{"n_layer": 10, "d_model": 128, "n_head": 4, "n_kv_head": 4, "head_dim": 32, "d_mlp": 512, "vocab_size": 1024, "activation": "squared_relu", "norm": "layernorm", "norm_place": "pre", "norm_eps": 1e-05, "positions": "rope", "rope_base": 1620.0, "rope_fraction": 0.5, "qk_norm": true, "attn_scale": 0.177, "bias": "none", "tie_embeddings": false, "parallel_block": false, "extras": ["local attention windows", "gated attention", "value embeddings", "hashed n-gram embeddings", "a smear gate", "learned residual scales", "LayerScale", "capped logits"], "init": "normal", "init_std_qkv": 0.037, "init_std_o": 0.0, "init_std_up": 0.037, "init_std_down": 0.0, "optimizer": "muon", "lr": 0.0118, "lr_mult_up": 0.964, "beta1": 0.93, "lr_head": 0.00336, "warmup_steps": 0, "schedule": "wsd", "decay_fraction": 0.49, "decay_shape": "cos", "final_lr_fraction": 0.0, "batch_tokens": [8192, 16384, 32768, 65536], "seq_len": 2048, "doc_mask": true, "train_tokens": 171200000, "steps": 7062, "dataset": "wikipedia_en"}
Each number is 500 + 25 x the weight over the matrix's rms, rounded and kept within 0 to 999. Layers, rows and columns count from 0. Numbers have three digits each.

# layer 7 MLP up, 512x128, rms 0.234, rows 162-172, columns 0-127
509460534472513526496522558456544480438519498506496496515517466466495443480524489536515463510485483514516538527500500487473500498476516532504538512454476501453552527463537498466536513451485545499475535484548503551485492455527491468461510462498469435516501469504486531528459519527527478449524523536492550487479505474454476531498507510545527527511566520480488499477479533529429470488545
459500512543520489509463524479529458528438534519551490488550526512543493494480520468489509502439495464497530521517494485541515492484490534534518517514559479501476477476492507484484484498514529496500492534466472457486489508524473518528472477512470514518538487516498540492505483487511499484538498504532527453508493510436499471512483501518489517458489481538514465489515494485484554520461
489488440478462471533532503521481502499461499504490520507445535530458490485538473514515510533495512493452548512500488426489537530454506510533495538524486407496481522526506465509501461530485500489504490504493526533552472467551463450490530544501517512501474519483520509441490484486499516482499471488514542486526492440504488519492564541522520550461455494515533510531486479496523487510516
445526511477493514508505491438540485518513495492494505499499524511495519464519496477506483496511476536487484481488456514512496489481488463491506480517568495519497527500487505508486485524530458520518515516497505518516468475499473531536526506465492456526495487511536480531549481513503505477464539469508489517506486521481481453477491490507521512470484490502477535518518508521553513492494
511526523512553517500537517478505500505433477498500458523529495494531499499466494516494464490468474517520521469524530504478515485445464538534516489502510499522506461477463436496487465480506426451513571460509541538507475518466443528507524490517523516521469525511509519456463470521510524519545476490542543496477491484496525455505529473492503518574491516476524487513454529471477541531492
548499442499516480495473503492514484484513488512503540445509450495497492503520481487510516486488577479508516473501453515503527501538493511493460510516494474485511535480522535484486500484507541494545518484471545554458571507529534499461484532529481505507479464458521497511471487466508484511459496537513477487531525477484511467519539547510477477520471496496508502507493458440453526483505
505486488531422520532450490502499507492507500493424489562466474556473508524517491560579499520540485506494488476542497488513490523483516570537490487463511532541502493466491564485511481530495569530524499480543430467486496440527507499503485429516494493487498502511496498454508530521474537509523492414496489532503496491490476476495511523515493423502476540524529477494461521469524496467564
503465489501499484534514501482504494467541565491544511505494476457473525479434496490519483493504545456511506486511535542511485524457471530486538523532486499480473500493478474497486489489484535509537467509511487498480457508526513524507501498513493474436527511547515461493530536509444479516523501554519517477518535501492481493475493543505534504492476486454463477520484459520532455527510
497527506518494504500523485522507475523469500516501516496501487480512539474503470505477469514501475501505525501480501491503498500514516497504493491493516501500494515488491508470486501473489489513480526470518492504511507537500514511496487512508493499472516491519508503531511526483489528493476495488500512510478487507487511494530486484499520479510491497506470483486495481549506494498501
497488486494508500490513492479520498503526511507521484507488487504487484547495502486527496498523528494510486498474507514474496541498469497531469524495510487523508512485511512528495532534506497482516511518485541498500515495500489531488504472522498498465497507529505497484502520510485475477502489499441531495481504503488531474487481484483515503497470478480506502510482496511512498503478
485511505498499490514443500462481501463512458480530506487465507507521459467470501509480555487468497527470474555459439513521506475493489490512541495537508524457506484510498445513508471477530487520512540478505457547538505520555450496454507478534528482498461497584490504490462490518518492559494483530488518543499497518508499517536504480478514570520501471524507471502520519498517479505488
# layer 7 MLP down (transposed), 512x128, rms 0.118, rows 162-172, columns 0-127
519458555492466514474460545477513501461563466515516455530424476519482481406510473445513516487521494526577480545501444510487458512497520496484453506485445505458534595478535437487492548479520446474504568467461573544472595432537515508514505477534452501508529505491510521509443546482504464510492482510430519547490503525486491563533489522548514529430509482502557524497495521532481478463512
527481469494491489493498511515470457480505523519520546481510514496510480464494500442515434484487524470526521511531506522513482520521518486528488491472523499493513500514463430562545533522451473464439544541572506460510516447487544524524500471502508489512533478490511507511520519478484468457519498553503511506467477502517474495496503502457475465466490499562491471527566512468538564505489
463501461480477511532518504509474476502541498504515498505494557538482504516458477491476493518539466475481501474466472456526551513526476497508489516502478466500496484500504490533476538513493507479506507508497535520499481518500446462538489505473490499489485498511490524471511475515465509470509495479554526521517527506524488512479496472495521487535454496557553497532547477546497492487479
498513530460495494500452517508578504533459486484501522514473561517522452454508502481533477494516471524475526499495503460495496497480479481515507526547547513520447488499466504442528490561498464488534468518471508511495493492469499502435481506504516536520516480537540481502513494517506492490493499523510506520503523520485492492493484484494481487489458477533496529445591501489555520475460
463549538551525495472506512472506441494465428503479500543495540494492484549450459490476531451567450506518495487496542523485509495500514533524521539490469495474475468488490438505490477458507505430497513490511508525482561514451510488507466514502520471512482503489519498531506505494518546511494487467573520506519504513524456497510495550498499512514504529494513486516470509460508538482515
555485488527487519513472556486490461500500523504494473451501535501465497482473536517521479518463523513523463484494461483514496508531511509514484493515531502531518492495512504468481475547482477487559476546471523512496491463510518468520497504531506503531498490484450452505513551511516492570462457530407492498482498467488480485530437512448509522492528495511547526543565503499502514473454
490491493522502473545473490530486489525487490480463513495487481547484505480524494513510447489494503498533503521538510513503480529467493553545527507493493571466478539478419535494472452477511525516521470519480500524477492472473503482516492461506508479516475472512495528515512539503492492502490519440476498501482535514522510484468502520477498503488496464543549525518481496508551531460525
531494551546534483495463506489519517494498524472543553558486508481472492485476522508468482473499561487543487496477503540463531504492465504527467542470495496453467489481524458475509471510455542500510496535495530498493520497521511507554506473515528514489510501504501479489478489468480465512555489508422480509484473479480526492503524535472499462520493483501467485522507523522510492475536
486502494501496511496516503487516489472525510486515502503496481500525473542526491510499497497541499505461467501509520515510470525499506467494477507516497512497498514484505474530509506500505502505482494524513524489489477480495504497523522512473485494523523515494512486504496487519523509494484471535472486493481487511495502519478509509503493486533500455487494459493494532495505521516480
508506522471498515535512484499495530510480489544486520501524515508479514452520481494539484509516492504519522478477521472470501479479481516510512507514499479486494504499530488497485510523482504508516482473500520534494498520503500501501494495512531457469515503528499518492510533504480518490494476472373492500493502520486503492518492499503519499459478492491493548513530487498512502497533
468523497505495488504509530466484446491557477501476523530507502520520480504523494526502520507500510485522471506506466505521450470515497484474521517484460462462492459524494458502520483492490479493460512516518469562521489491529505496488547516443502534471472511498476509468525515508477447475563512535551536510502547508510498483485505494507516561495497481536487509495516472494532464527492